Weights of a small transformer language model.
Architecture: LayerNorm before each block, rotary positions, biases, untied embeddings, attention and MLP in parallel, capped logits.
Each number is 128 + 24 x the weight over its row's rms, rounded and kept within 0 to 255. Layers, rows and columns count from 0. Numbers have three digits each. The size before them is the row's rms in percent of the matrix's.

# layer 4 MLP down (transposed), 384x96, rms 0.218, rows 71-143, columns 0-95
095:133148125100129136164133149113145137160125115136125129104071133109082136167128148141157176132071102182138141135104126095159170127124164133129126129131124144106127122124128131122122136136130127097142155104125103142148125099119133145131035108168134112149121127119145124102119181105069125106
094:137181128122141074115107154110123144162127134079109155137114121137145098109106154128080134101153127157097150105121123138155179146095159114141128121144115109110133111090123134147175158135083139129153134136111129123090100148117124113089138133141153091117115128118113174157199136108111152145
131:152137088102135181137099136155105114132101106091126133098153094105180150105139156114135154106115133119150151101109079111162118124116099090181122135086113148130126149135163112120149125136118127141165109136113126080150137086150125113164125144141147102155150143146149144122162157084090141130
112:152149128102097134147101156123120143129100100135143095113095151119115095139101110162128141113112162138093107157112150121119162125139146087073144101082118182116104123144095152120113127129113107135139129148146172155150152133154172097103151125105136156170193084135142137118116104150134107129
108:103145171132109119121160112130090201095135141128129086100104157146125138112135154177151140136113150109132119141131110118093143151105091118165109075106117146130153132154148118119133105131140163117174091137112109112109122125147137146084103105147137166139061126143172113129100123139119143116
111:113092153127112123141072142099109099140082107132137135142165145125105135138126118115130126124104117145190119118149158160149154118142098068179136146155143159139126142094111126069157137140135094094123105106143154126119122065145122138149137136118112111193118118128153132134106116143148155139
105:137108126129071186156155138127128145122129119106140119138104110122078130163136119116151117156158156083140165108142199123066136142168091112165113126144105120112138150112082125139098124133128161124113141106099136147119105124131114154102146144143116128153126135103080129107166109099145152141
110:170128157135149102090204129132124141154136078113133119112084112143089121112092122109158137144109139137149118120113100130119099068094141161103106170127144142161106159132125151119113109141138156145145130163123079107143084148124158142166117131122109120120138134132092162109166135135159117112
095:148143160080182110105105156095161129105107134092145090105134120103133125152106097093135194126142137126114121129135117138137107107117114140105135175181154147094145100127135135087147092143121107106126165130128128108124123160153138139118139154101123137113102123080123128176138147163109176129
106:148147168146140141155104113078131150106132129110138119115122170130127084135100084107132140125136147100127126161116160079120113157145164115095155122129115173142140151127092140121075116143136109150101143133148142120110106132106165096125125132119137109148159119164156087119203111110094146092
088:130114079158091168133166142167126112095115184119158094144101123158137145083148113160133139086148105147135128130097108106110102127140100129166149143107161162107115129114164096159089149185126125125133103134133132127141114136152124122105152116124105101157107108150178120100140118095128118113
112:148077133156146079122131118134105108120173132092139136129159135113155117137095125128118149132120137128109130117143160122164081111127170125119138124130161111119119126074162158141097088160172173112153145074127099129120171136110092137142112100093099117143121102110126135158166121155105148158
089:116098135136168101095119148102135137199157129120115134171121102112121124122079130082105149134157116098136128125146107126130103119160127157102108139092115104119095163164141154125116174072137108097115132159098114117121155178148139158119129113133140110104098115169130127154110153146169141137
107:159143121077156083098119122142145145153125122108159138154123151111143105067108175125115131102142128088059102138125167105145128136106093137127102153094134124136102124106165137171101143146127108128140111169145128148112155130115151125107103123117141108111157116148157092151132160165165115147
102:132108129158115153142096128106127136137127159126125132144157101117095135105092137118138063175124153132148126102114111161102118123150133169157110179133118145131109105094137140136127126105118089167182103106144112147124131152121107108153110111154118120125140144126068171168119176107071121129
088:133097114156150075144134127111087108160122126129139126124177101118194149174149110132088118128112134153162130111103108128096155147098082134153122141148091124133073129134150079140135111134110106140142145163138117113122134120142118157116152151110119138176165101085121133158162131109101121133
092:137118132145137125153091164092125054124140124159154144130085107103097127150149106167107147162149129124124159115116147184144127175153114153123139126141069127156081125067112092154148140131130120110127153131103127139123109166109138120111118142147107085120135113128158129138119146135102154097
111:107105108090087065095073115130156111142109120108174120148145130133100159155128098145155114146136092126093145133126127132087128124156116170137170115126133133150131120119095140152181091118150115116139162153161092179105153140135089160118097134134136131122124130135127140147175133107141124115
079:163126098157129107121136087128149135180165125115130078103091185103140100147096145163116141147145148163133141133104096109141122172127147134118096099150117169132106115092126102128132127125147130078143124128115086167116153128111136165175116102101154135117092138115093128115125122136114136172
112:132114093089161107104147121097098139121153131116127126168120117148162116151093146128140130083136086120159132142129169159128094141146142105148121103116071125107120165136137131131125168135168141108174105115132149137118126170109124098118120152060157115132086138166151099120112163153132130096
089:121127146135159133164145129166162133115151112067126125134149126125099145095105160093114113128115133109123138125096100155161116153113166170170102163154127065132133112124128104092120152111117129124173116124135195159146097144087113155129090121156128089121097103123125141129095119125125114139
094:144117133139110166129057150131147138148109129128129133126095134160115118119162182102089157120138114089150153139107123142099127156126125121094127112154133126126139163125138105185124103128116130163093161117130094149160092173076108128114132140143129088138161131098116127113118092140134186100
114:111158127163173163100139102128142135168101115114123127097147092126117136130147162155119108166182140159083159132151149130089120105077119111089110088108102125178109135111149133136132168133131150141107158121159090116123134127143170101132089119142120112097134103144094129107107131098135141153
113:123139086139137139140100144121101079150096145136186148128090154150150102084140093144102111125147155077125112140089101137122153143113136132142131133176152120166142131118112149114130154159167126139077078112104120129136138132143136156117136104135102168160099133142150163122085102144100113127
093:134176115086104106094078117099142113095161091132100164120148128120113111128124144115151114120120111141141134132148138166160123131138156110095131138182147112112122134116094118187131120093135127121140112129089095125104174114153120159137113116169132181160132082137111139140180148114116107151
095:150136113126177142128132113134167128154107164116116114093141151119126086146091071162103135130132118134111136169146092151147086150087100124108103183161113143118133111073102092112103137135137109136117155150142112153117125153164126160130151122147112100108165170123128104146152110150146104104
097:104101113134138084154121107140159129155140157179134112096148126108113087092141105138156098149121144130100061142099123142145108125120113109131132120178159132157114107139123159146110151149145149092090117122139125120127142156120115137104139131184098182147119142128165162083087112146126102130
118:179150197170084159136128137137110098131098125146106124163102131173137074118145122123130107138116146143115127119116103104145129146141111106104139111113141109129125124108130150120097079129120113144112127116150144159107119092058139154122137157120156120154140145100129144113187164121094162148
093:136130157106094116117102127114148122102143179153101114136115112123117129117129108160158131116122084170181130099107102118131134127143116125098135140158157096186105106119156123131158113138163156127107123145113120128171163093156131144125089129119119112116113101083189083119161144181123128116
084:126109145091126117133132165134139149139127131157138153143155084142151088144132127154058196160108102137122100124104125089163159114136090153145107096136133128087121121119073101100145110070156131086127118160138133139134136127144109112149137137171131121119111124127130134169148166115138118117
074:109131111124130094143055129153176123131122106140126118150147178101124099123130112101101120121096116156109087147158136156116108158105106119169169162148112128105109127135094125124126145133128113169126130127143110164152130089112133087166068151131144097142109112131116157156141142142094164157
093:168115079098144130173116105141140123116119133094164127148107135159141099117135136125115135145090098116175151114167161146113168084141144128165104119129165137144159138121116122191107109108140135138163121073158107115146115144092124123091120149158133107104129085135123106116138107122168099111
094:105105095123135171130167074130124132158131115124127172113113141094132119162110117125140106103162149155118116162120143142138125089129149117110153146094135143097094128160111146086129144103107183159169200134100100116149143100101130121113122121139101138124115137116139134171086127138123161089
102:126097111137143114085169129142114151129130142119128118119147094140112147099150099114114096125123110142113154103133140151093156155123172123124149090093134121123131144147155141142120127136148170109134126134120102151154090112107093131138064133089150149133156163136139085112117207145166142075
105:159101112157135117096115090116128115101093144102145138180121104150102182100126108082120125114113130077133176129120136129152120125110156147134161096110142147102100111135131117156177149128157166147133152142152101141141129126112106114101135142121126126132093138136220094154124134124125112134
119:174117125137078133152131127131151128142203138138083138133128126134128100132109092158156112128130129129080170102134104127127140163116137058121155095135126139102135148162106143151106136097135149097148146173122138122124082140099116121130157110147169117124131118123178124088143118138089108112
088:103124108131173154163153146136121151140136135103119169120136110106171127160098125089107108186136102137094127111150095109139111091139073143154156132142096090123108105138154143131128075117128141164090124133098105122108081148122183115142128111164104130161160129116114148145122138156135130137
095:140105112131136130160110080130121102105128141165141127117158130125111112126171151139101075152099123118098127143131126108117114122114156069179127122125139078090123112104157120131143151170147124129171118185131183119139141141119137128157125145126140096141122141128075096141183135103124124092
081:121121132134099122160120070117109111118127112121147130140116120089127136160098125086166120127113141148153162136198174159117152111160105099078149146124135132153177125156119105111119128154124069122112192167121090127120081127106154110098128158136136111122147122108137133126130118107140133130
113:127157114112141146108150138130135136156130136154122123131101117152119153127160130103169120118129112161081117159092103144107177191129136106168145139078084151110124081116115134119093120154159132149155123110145124146107127093131131174131080115126076152138149137133105179095107123128120100111
083:133131178144097161121107143086142110138132151140136149113131152123137097134172150141135101094085157094151123135076124135114114169106067108134109150157140124092112111146165154138140142094087121107102182129116171150129104163128115107116157107146137141104081129146105135144145121150105139117
091:089122147110141172136121161126090094128137137102118143129142143131146085147121109132145116115137118117157129116140137153109120087188120140149142140171084124158165113135120102130119126158108156066159146119142123108086148108217103131071118156126119099123120124136124132093136120129124119135
089:143132142135100131142085102103134181140165123181137098151152145143104139125133135085099107120142101136102109134093132164117159144129127113135118120111120154156200129151099138090175121114110110135115122145107135108129139151120101119146110113145060163102143173153122124113146145077116112127
070:153147143096081127110148130100157094095123134140126124102139133113099122095122123090150183125133138143091076130130137127123090146121152172105116193159127118135152154110132122144168139172112146089177121093132124108105127186140124120129079129138117098130133125146159153138136139131108110098
094:143111112127140107166151140109128134129111091122110126154128108158115123081154103143135130146143131112158109107114119143144139125145106108107119126105090120125136135146133126094181156086100128159123144133164185175112100177123149103142109165114147121132144098147169180126065147116081116103
106:134145203158104101125127149115056144141114159138113145101128099188140105132118129141170128165110117155123087120077116120101139129090137128135095147144141160115099155161114105123163118117142133106118148160123164139152138125137108100161138111125107150149104103145111129160101096117109124119
095:127151123120148133102163142147115181118126136152185142141172129153156149140161074119125113156119117147120125137106162162104134140098158094115075107109122107113115107092133093145099128155138102122150119112103151080151119097149118147110080116120128119176140173140089131129098099134119144130
110:133113135149121085160097140114109142131129168145123140077124147152075153117149164108124092173174153124128147089124162120125152147131109110153133135167119076147090163134096125129113133098110118134134117130154178123117151122116093132059122135171128101147157125110160122139115127101121135107
127:129125141125079142106160103164149146138135154107101150139159124103088157089127115125126137077105125173076079087116137117118106125137152150136089178137120115110104144110160171121140151142138141148141130075117127101096157126150122109128156142124109091124131137161115119139149176108160128149
096:109091148145127106147086096131187121152122119152106133158168132121119106132157175098093095128092137141159108120111105198116173120139083115123129119150113114138087119137122146131129142130138126107144135133106112148133088094152126154117134101153078122112104124137103175157130147174150117132
106:114135106138093118151137107183146071149151144106116145140085111134103155159170070112141116116116114085117081178134129153115156164153116130150131128075111142130128150103159120148115145145148105141087138154127139129116114153126125142088087156139150151097120146118118144139099114128120164097
101:098168099141115126115145168107147111072152128124149165081110127134151156113119121115118121114091143143149176147146138106130124053106113125141089143123148155093157123140128178162123169134165147157138141120134128109133143105158106106125148127127119104068156112137086108124118120138147142108
065:141109091140133070099123149157122151099120097095142141182180156135102112106144117145118125129127115099143143123129135103154155144123150151138123090091140133152140115111142109125081145130085146155120161139113063157139149110118113110131151110101105094185144148111130146142097160148168143131
092:149158164140141163119087093156156116088123133116109102111115147124175139128141127106138122178135105130134098161110159149127121119141117142123142147143109115114097164133105118132100146144131140090105148183092128103122128142161126081141120092159147126167097105132139152058081144120128144098
105:083155144145110144111110143135137080146138169157103138105156139103151114117168109128154107158139144112134089118162085156144146101146121124154146127164160124148131155103127103102143127112118127154164162132081119067135169124091111162081099130105090127104133133127110145107138115107146117094
110:098132099113134131121108120127147113162124136132096119093155127116125107124128133127143089182139121096077097126135158094109136138123132128185122123123143098126131091115158088099147123127130120151137123143080124154182132106168107147119144149070152163163117145117178100178148136155104150130
080:103134113077131125151123128128142154100113157162115105118111177115144131120126160108118126157152162136103160080115119143142106092120134092101157112152190104145127127131117125128100162125069081182118124149135120150140101134164105117112175120081157147134147112108142156144126109115109121113
093:138134162096151155134114118109108151103150148159134133146102122106118092120136168124098150124121178102114122163096101150155061117065115127105126127132124127105123129119118127130168084157124155147122101148143119168175133098126171115166095125143152128145128131102137098161134130116149142075
107:134123159140123191102144122106154111117147169131139127144116129098127111138120137160126138114122126143111095070095156153115086154122120185131119071139123129177109158123137161108119176178120116120132128111088165129126113134125137142100154149116143113084151142129113110143151078115125116088
075:140124106126122134106106096165152124136085113127098142119138149091137149132153127122116087192105146138094118163116105135110161118133113149116169185146127116157138177120134106100148085146126175122118132139137137101135123136122166134153125128048105106116137180126151133109103115110132146100
101:137132096146093148147119122136123162178120142137157097115105134102168135114135120173117119140163115154141074105139102129137123163152122134155131129071149131129107078152122066152143113133141117072115111127124121117148103162148111154109139128141074137126093124169126142164128159088145122115
113:127155132114128113124115127138173124163176140138134126114149111169154111125106118070156113124093149147137125142162113144135154112136118078166135155122140115158130145178120093088117137143130113124117123135129176093106104143129147153063125104169154122131114084134071135149090109115102141114
125:160165114096134096094111095100149120115126147152147103118129114087111115124108091150125143108122095139173174184137141138127156114141122141115117074140147126138145107170138155122192139139160155131127099141154158102112091129131137109123117081134138132111134088132185124131124110094151114110
127:157088093125095134110123149143171101117100105099142083123076122140102113120156108124158109130115143141105123118066129114133129166164109096124143134136148146146112131160114132155156155099140112141133135087131154101149134143105126110133202138120182128117112122157154136163110148085138130160
098:099121096112107110099134094175152103143137114140125138151137114103163133064127160159154133137156140136113130124077141145163139153147156147112095103112140125169107117144150163119132166097134111131179073110161128120141095135107139144142126126089090121119114120080149112147134104170138136098
080:115100154143102159111126121117118121139179100141130186123132087094135121120158091137092160148170126152120127108138128112112157102162155136097108092175167120114102135135096135167154140132127135188123129123147092099119133139149138138122097152113108127159069136130158131128128096111114083136
105:152137128126098100122125122166147162132155119128100098121130086102107156185152135098159141148098168113121117110141168133141161158132128132163116125143109157112093127121123067124123133115116123105161068130142139168097120111090127118130115188183116147114122092090146134124115143122118103123
123:115086097126144128173147114185152122127122099162118125125100111133110114130156128168121103142114152146145086162148112167118133072117113158096111121126144110189090121147122163165106149125115150132152095108135113130163094143143144118097114120092113136153144145108151138162108117126148098082
092:120137138095116165131157118138102140153118136157164118116095117152120120134171140143102139092118143079111084110110154112108095156183160106129140131119096113142093135171135058157127128119091155162114139137152128098105163153122147111126146117099120142155136139145138104103133189116118100135
107:102139138106110123157066085127129104110116096144143156183171130154127095133132100143123087092106091123154174146098146120136168092124129125121121158124163130163132147178095131117139110133116112145145116142112115155146118110123143122166137182131097109153183105120115108116147126106114135113
114:157107110106128174133089083125151150119132130163155094102130113118162120142110107113098111130153147116144132084117140132125135127138099124139125101160096113131143109182112099122125120149120120129150117135153150121059191107136141152120127123113154112136136111118215130147111137144178114096
061:110138131120138087114137111182130117101165139120114124103120143147105146117113120104119094140152111103099144108115123117188100149117149115108144098114115140142135146169129149114111132081138132100120082148112123102139105143160136175128107128138157138144164152162184121095210139122089123111
068:154114112103143174137096156121153084175089128140110126124082139162119142102138173145177169122116111135150169130130106142143125126096140126169147161134120121098123112117101112133122138139154092130117119105161083123149145104069122116117107134172131142155086135121127123125103085161144140096
# layer 4 MLP up, 384x96, rms 0.121, rows 72-143, columns 0-95
100:142102116117131105146113115119133091145116171146096153090187163149103141158124138140177136141115135123153086122116088138168075128117099114132129152105122159130111122198148089097106118146134169167154116100122129132149118095126135138128096158132109124133124125123185151114132124133138126088
114:116152113082162161145112101146136126172113163196128130112116131141113138120160124141133128103129139077140087125122158150160132084126114126103139126116127122151125136144113133101124099078124143148124090143119096118077137145094144145162123132083135164133112081083148161113142151132156152161
119:094111143109176130108149114134176130115164129130123150145119144120140138087080127105104108148098111110132132132132142118154146134137148139207115173164147111135136133122130148119157120102105107089125151096113116101112089155099095122153136134133141146070078161087112117153132163139134143108
120:157084089123147108149109160122146093156134120114107182181133086098142145157097094107121102113147080164115156150143145138177096115150180152134140159154118126151109140124107116135115159109115077127101133136121131121153099123089121109162120112115124105126141146109128105167111131118126111155
113:079129112132109129113123115133088110142129123091133101138143154147156161159120095162116133127156071133088089115114143152156138151130126150137154159130096120123157107121146135135091128154124150155098137121109113182158114099111117170122156119095178144110180154100094122129161085140109114117
106:121156131134175116107145141135088135143153120124107141120111141111154123132139134140149077099118117158148141125120129145164143099130173145056152136162119131140119067145172125105136127134127098113137094120134142124091163089188112130116113129085106182111110137163147152129116160140101105126
111:110124113122126141166080092129106108120122127091162112153165137133131162111150154099128155169113158152154104121118122140116129090137139131156149134119094126135112115189126158128151122075136083133118137076139148112109172138105105090089130173111122143153096117106164118099138101103112115150
105:120138097166089137162137091132117120180125142137088170148101117163111136103120134155129049122108130124128117153115125141110149144136131114150139083087122145141101153153122129144074114137165156143140097127117119162147143107102136111159141090164115132143140120154102147075107114115159105128
092:111197127139110169090142098135155146146122124101144138121099158107130117141100146120110121117130112113106170138122141128122145162113173156168129106132090141115126107107114159127093123150124126152134135141139107116096127072118148110093175055143132161100093127117136137109171135124149105168
094:103100164112154064106077107111133158101150120111117124130158134084148137130122167121101106167124159145113126134143137136127169121125154153094128126143088128135155169136125146090151112092107163154130114098105135134105140121096127091176117128132169140138139115102087101181147128142127133160
105:164095117183188123159142137139113110148157107085152084096164121109138147171101141124125140113131161117135101140149131179144075111135134125123114097102144104150116167124140151150109113123109105125141135095135125114130165128104125129107152095122130110132158112071121105104136118130164124179
098:127141154151093164168158110131119156065108142120098167121121133116132130120148108174135086128115139147147142160102109144112169129123077108147135129131099139147109094102131140107127083156110164147132121117148149145154108084110122124120160158135127118152152152145134136054136093096098118130
112:126157075110125144122139147148102135123147108179137106136106156125147150081152114133146147078169085087113134119116173126124119122154108163085149119112133103114096117096171158105107163133123182160121113148093175159137123133125137104099133107148090140136106114132134121117134118144168119125
104:127173142119117134123187137152110087094161117148135173132128127085099128145125136111120146094165153152092132129137137117166137159086142117097134074135125116110143124100081156151085132148131167112102131157124119139157133110144099133081158148130162142124147175119107126126136091160152116125
081:127156132179127112107136121163137147081118130181157165134134134152106109119136136118131139134130110102113100132126144125146167158103102103127100126125120179170147106147131104149134118149144122135101068193135175121109109099112141126108099086111168085119123152114166137124129101150098124107
096:177122126102154133145150074150120134149123108133097086149133176158108119059082143120146105114136120164162133143129090117122120116100126138128113148098158127116099155151144138117107101129136073134128125133165121159139126074140118121155135151141119148170100130111114148102118150115147103175
113:141165105171144126115137148131164130150119088154127117131115169169131153141125144121155161116127129101109107104134159152171137139135147136106140156138105127139080098098112047144143123142112111091145112112103168109130159137113107109098173103098115100105113125148152098141125143079141153102
080:142093147126160133153143147165126098086110125113138178109187085144118149112116139096105123142151137096132139125134127166164086114108121128109145158148109079132152139162135134133102143150104149133116120130117146084120055143178130120098127153094117100152131158113159111146102120147137121115
115:135157105181096131117144111161107100183164091142129098120143126106137140082101136128114095125122128131121131104127113108180168147142178123106133143120101108186093111097126122155109125137134089142114166135133161155174129109092147129109164109157125128126101134127112143133154108126132145079
098:124120179106105151065136129106116168132120134113133139133135114192138150126117104175121133161154138124115116141120140121118172157100130102090156104115097187149148145134133123151129099133130145189115128108141108090073150106143109136115078138116094102108142151131134130117159113132160123117
087:154054129097153079140137080130115136135117116191170133158155121090154110146149146140079130152133134138142119103145128138143134097118123137138145146137121127181151153132146091094153110136161146130145129124117122147098143118117134149125144115139116139168137089083137104113111088140079112154
108:188142138122144149090111084163093110170162145156103091134119145106135121129071127114107096123119157128139141118142123129158126108083123132121134133113118154156143115112151083172106121182144094149135144175134156131153138142121141106146118093151128140161129107128105071160102121129135104125
113:165100146135107090094126110143137149149144145136088124115157127090128149135155106155110143112080110147139143141133174162123140112106137129100132109120105149147103121129148112155143109061107114104159164126119156070115100089108144144158170134150131127109166114120081101155158163128156132122
103:151103128114134102105108095163110147096099153171155118102131086127108104123114128156149109101129186097133096129141122126152154178135155096131135119113170151181099095145108132183098110163108117129171134130139102096149156142146133090150133123139148120136117124106121121147121113131071113121
098:109161152150116123136144132126106118073168135148145142156125159127138171115146152097149112123145114095142109078119117127103172124168165139141155082112132130119130129172157153119134127104121155094139081091110129149134155109085128108129141132102129176145071106135124144099126176116115156127
098:156116161113132100090127124177122156098162135134134119110103113132148129113076122166121126135101101156170164141127121097110187153124097120162121125143106141148108103052112148169104138115129110147118170134095132146098131101121122149145121130141149181116133108141107108172118116132111103122
103:076079099116163103121155142137132150152150109141120109120173103077096193144106111127119151150184107121125121142110148164140125112125141123137132158155112139165114121132121075130151166134136156120141125132126118129110147161152107111149166119164111129109109127150081127160097104123142122088
093:135130110127163094133101135163105122114145116066145163169142096131158146087100113146103106135130102110132157127092137112118111127110115090148105129129128159112185175150157121145098147115113119113109118122134122132102122130083125115158130094123172141169177178152109123130094127163112100130
080:111178131152132138151141106108153111120137141098138106095107174129134186094120100132194074077129143163136159106150143144105085152158149116121146163127139105173103132120156128142128132153106097122119127092130129166105125120102160141116131116112100105159135139146152134111115096138112124095
076:148102135165137159140165120110099164146142160095156112110121098133123145151150135117126120140157147111122121111098155141124146114164159143086123089135112103140146132123157098140157113116087154068144120122087161110110147169119100161104178126129094121085142154135114129109113083125153080134
101:120123169176131143106139151128124136136135121141133150119173102102117145142113117103112118113173179124067127142093092144174072148152150149119142135117145113133122105128162096088134126147101149097107136139125173142081139139135139162158130112109102123090108149115122133148082148088125141156
091:153130161153145115148135156129145157086155172105142118143155112167129126096145159114136139154112117130145088118119109127151144136148144098124116113130121085150177103096146125137105112152119097088099053145151143136072109134122088129112108160090178117110121139137106137164121143142154130140
100:117075090155115109086158096109144193136126113137143096127117142133117144085111164132083118119121130134114122112108144164116145099111137112130143114136145133087142142086102149175141107158126112132079123191133108093155129117168113125159147083131133118151158133151128118125147131175117126140
103:134103124128175114133129169144118092139126131141128155153144094159091171124102125102118116135142114122101098147121098137139130070109099120160156109145140165139085122164132107119148113146114099170114126145140170115149136143132122162096078130111095119186118176145130121121147172137125130082
111:148086046141131130132158139157090116130075128155144143138144117143109136130113100116130130097131162158133130148109118150129125137154086079125166101190116147128112115137104099153155131165112107117095111158154132135172166131153102104123109143148085126140145135123144137143135118145136115080
085:091149115154110118113165111141159129098165115135114146183144150125085149159162115162099091126104130135130125113106134127123127157161098115131152139140113126097158095121145121104152149142111119142095077123089117163126127138082136116087134123098128124088131099159165173139134116189142114104
096:133061114108093113093117137136122135181151183134104101125089102143138144105151143174122134147135156141105122130145106093104157067125109124098112127085145119135108120135128140136136117126194145128146112152180114155119098126147115139158102111169127096147136126130130108144152127106158151112
082:108126139115120139114137181131136115158135129127107136134149142180124122091136143147105110115131079122109097149077097127147126131096149135175105098132115139140097132114126141126112120078130176154136067100124158168134174145130112151171147091147104138094094114170097130136148152132145133155
115:115116158147150150116131139160169113143152129149143119130125140089092130171106109096124156092154139102148122107156163120140131123127147144089122124151133127148107163094184126182110133102106097126155123122111174075104163130139080157106156106106126121126096135103121121145085115124134101170
085:135105154166124142148118076118087129110154111123147191115136123121134146140160111135115130110152144154140177149098136134096150121107164154127153127161091077158135139131136173136122138155139113143109093170127098123105177117143118104122119102124146135131158129108115138145114075095076094118
100:131147142174161113114155096145140169154171108175090161106143144104096142088141138129127133114194089164118143100132133137106137156106158167080102118109146106152125124116121118116149126110112116158119113099110131118134120129085119111115164079108129135154086117155109142140096141135133149100
091:127111144097165127097167100126135081109151140130147161098104087127149167129109151158130112129127148137147088120134113127143094109145140151147138098131125106127089136083137114133048130136134148136086115099148135133101145153139158120147130175136173128137120109098095127190117126171129123132
072:114145151167153125159125117137094155151108144117140139115115111105167167130137113152118078127104116131139129174130111135129163129101118086166142061109089153103126137163104134110116123096100113148085151173135148175142133102126160148115171100094146126143134144099133086126123141138120118163
098:151163169126152154097138143119124109137159145141126144113119141132156131166078155124142103143126124125091140148154148123090136114097124123126116091166121133103122108126114145149068080146147152089108127131101092125134134089132094137114149082111123146132124139095092079139156142165175127174
102:127156125129158143104106126135168100128109153154169123138109133106124112076141154110118147098094134110108144123113179167097136114139130127082118093119117131125120091153189086137109133111168150135107140153126098143099122160136091134120106113131156080170129157109156156109182141127137146140
094:141164105125106127095103142129165142136166104175176184161140104108112139087129147173068119145128143136120136119087113119132161119147118110142143140086163102092124124130145149124106153145074111105114129172119118161129132121131125115097114140130125112128099108098156096163163108133154107120
107:159140116081198093124125093163153120111139121156135081115114156148115122132123195144081125082092124126165129108120074146106140137121126122112161156077120121126098150127134121163129108108133126127151174110161120125140144119129114172186144138125137144113122129123131135113100135121127123138
121:130111098135160140100130101154106152154112108135134125163138120129144153114117151111095108130189138142121142120109153178121108130109136149111186099172139125122166137099138183143115112135143086129133145106117085096127138140163153139129146089088066098129093124113144104164095103126132127133
101:124127119131133172113141138132101112091168079102152169102137127112141160104116078115127138075176129153128130158136161102141119137120155120120120168080155127127152144100120130127132112133103135151110153142121159117128181169088073103116129143179139120107155169123112105124128113122103149141
109:097116142124176094110144159083128173070147123157134103130182127131139123082104175118127122111150161158100131107123123133156108122101165136094132133158120095112100100153085133144088086141117142090123121080156129152121132114145106160132131095135131113120152114125118146139131145156137105155
102:123102159126119109142114137131089127159146128128125117168137119119136125109114108128131104117153118110101129087087147099125116203129128107106166135155103100158123160114139076097103110138124132135135080137148154165114087160104142163138106158132156138189083144141160142164103146131110122113
066:147111093168129133157124111105154100113106151164126095131176133131133144104091117135142104109143077109150142104100149186117119087118135151118106096136143107110088111155119144132121145110142112151105138155181127126132150107135117176158157110113121146210131142144158125090146126127122141126
092:090109127138116113141177134089135155150154104111143152160128086116116118140092110126121137086109182168111158123146094143162123137119152151139131110096156110136130114112109147112116122115126079149140104098132125169142120141106107136082136123146107134105146164104085122194157128155153120171
113:138126100149144080135147100126124134111181079112108138149135095149111121065124154108118140106151141092121120120100179124140104150132143128143130143115102155142120115134134133158094140123109154125133128117166163166094073161147147135157126099182178106123137123125105106149078115147130135139
101:143155142181121105128148158160068120112182120127113165141139164115129146146139125151134146082113112150165160118124115164130108146068153114104124137134122135134106126133095134156101115123109123108102124137147119119082111094095140096140090101176126108097136105134125164092163114117154112153
089:159127117169095121127132144164103132123135086105112130091142116127108119121145130169161091110108116117117155146113118102108160133141131135143112142086091137127091142105102153114161107137191129132121116151148154127106154123125143145159098122182079120142133177142108112162143186094150109096
100:087104141140164119115124134162094100142122152115104132174166125135095162160108089142142135134103119120142134127113156152096198122150147079141153158151120101106136160108140078146096130114106113084136115118149132117113165152097104120114161139116108128122113140188111164131139146113151131121
102:100145113133158142125145153153093139155124157117143152143123100147125162112130160083118128132099158143114170173133075096113150132093158109117170166146145092097119087117118099133135113128121129073093092118160101115117156154079104108129135141118086120144119134141153171140124137131141121157
074:119134157128125104144154146097115127112157152111153120127120104160112142131082151122116145081185101143159117123159145147150099115119142119151081096079104139121102054132123133130098159129152089118129132131127157165136127103131108126138125120178160120122171093118120126163125150176112099120
099:144156119142180141094103104197121158103182133140105152159104142164115128115125110094100088111109108134128169134106130123085146127108101116152100100169133133155120162085136114149127155126124111164162110108124161120114137091126114117112124109116144103174127143135102142125156106128093121095
111:150082171094104145141163167119069136117117105116127129141069146079122148126154110156101127114180136161124103149121143142127111147086142128116125146114117149095114106080121129117124126133132123167113093090133132177162152110101127124137136155106133158144118156137151128066145139118128117119
125:085118148137129159135106129130141101156131127072127141131139103135081136112117168115130108131138137127068076095115145136137124118141143088145126166117110131143085167103167128123118155150119165086132138084126128152148148157088105126091138145140138079147147182129137150163131110150148146113
110:128170142163128141117102113120151118218160100124123115143093117137145175097130133115136126135099133105106128132144085176116118126104126131136185144120108135128122117100125139121097104113134145122128174097115148154099137134053133113095159114136141115115097144119139122103149130125187146131
111:090094121132167085112128124128137151127141114128148124165110143147156155063108172115053100143136137147146126134144153116126122136144166113124123119136126105130129132144155117104151145119158080062126147140117107117137083135125138077138152123110165129137135125076130113154118089144125159153
090:136113123153132101145119131114118139128123142136115103143144113143115149134150150128155083094098118131137123180114116146148122127110116124131161179112097124117126124129176116082096090135122082076140130135143174154139098097113146088114174093134125163101195156132103146148101146155145161111
105:141115096101157142123148154113097091144117116123138115165122132098159155075153127153118139086174106132126123167155109164132079104108128148149136150116155128102166086090147161121124122147154113150107165106083157158125129101127108143093179116133093106117112159132123123105137114124144097123
110:079103105131112101163111063136131111161103157119153082106160135109121124170181125139113135121124117138139120139119117127104138100120106174141165179137159151140130108162156124122084107091155127146148105117166154128134167118125132134154163116099123119126108116103145134067138122106129148115
102:131109124131132137097097138121117125115158152107106117144142114116150136124100120097168132160124116177137129113128131142151154079107134133123113097134123121162156155089123168107104115158150079092167107111087122122132096119118085139155156112163131073106155072134142132165156096164164132127
114:135119155158159135152173154122125136151131180139104146099098090118120151097109186114098140135157142116110125093130084119139136146101116135162141126102100138147147104077153136136104139135100160114087159117135154105116148147095109110089131116178145164091116131150121144165149139106143104150
113:156090116125167146126124083174136152114142119114133160120148134143169120120071123140119094101094102150149198170126114117121158147153139127159143123149122134124137123148114121119140142109182095094132115147125118137071109098127144124158098091103152178113141152121113132128105111109094109134
064:136151118159140111110123153111095169105138103131150127112147131198137125097144177111122135086159135146100115110119147107153083144111130139117110135144196119109104100112117129104158134175140111131095112111186139115126081107159145115095167120124134143120093165147159118136119120150116149129
063:107174160167137094128152100157100185100172111107125149133165132097123123141131105093080076136154166115097109115128143128118131123164138102089120091153145112147133153122174136134141128122133119111126156137110143109126091144156153133124168131075117120106149131144142118133150142108102134178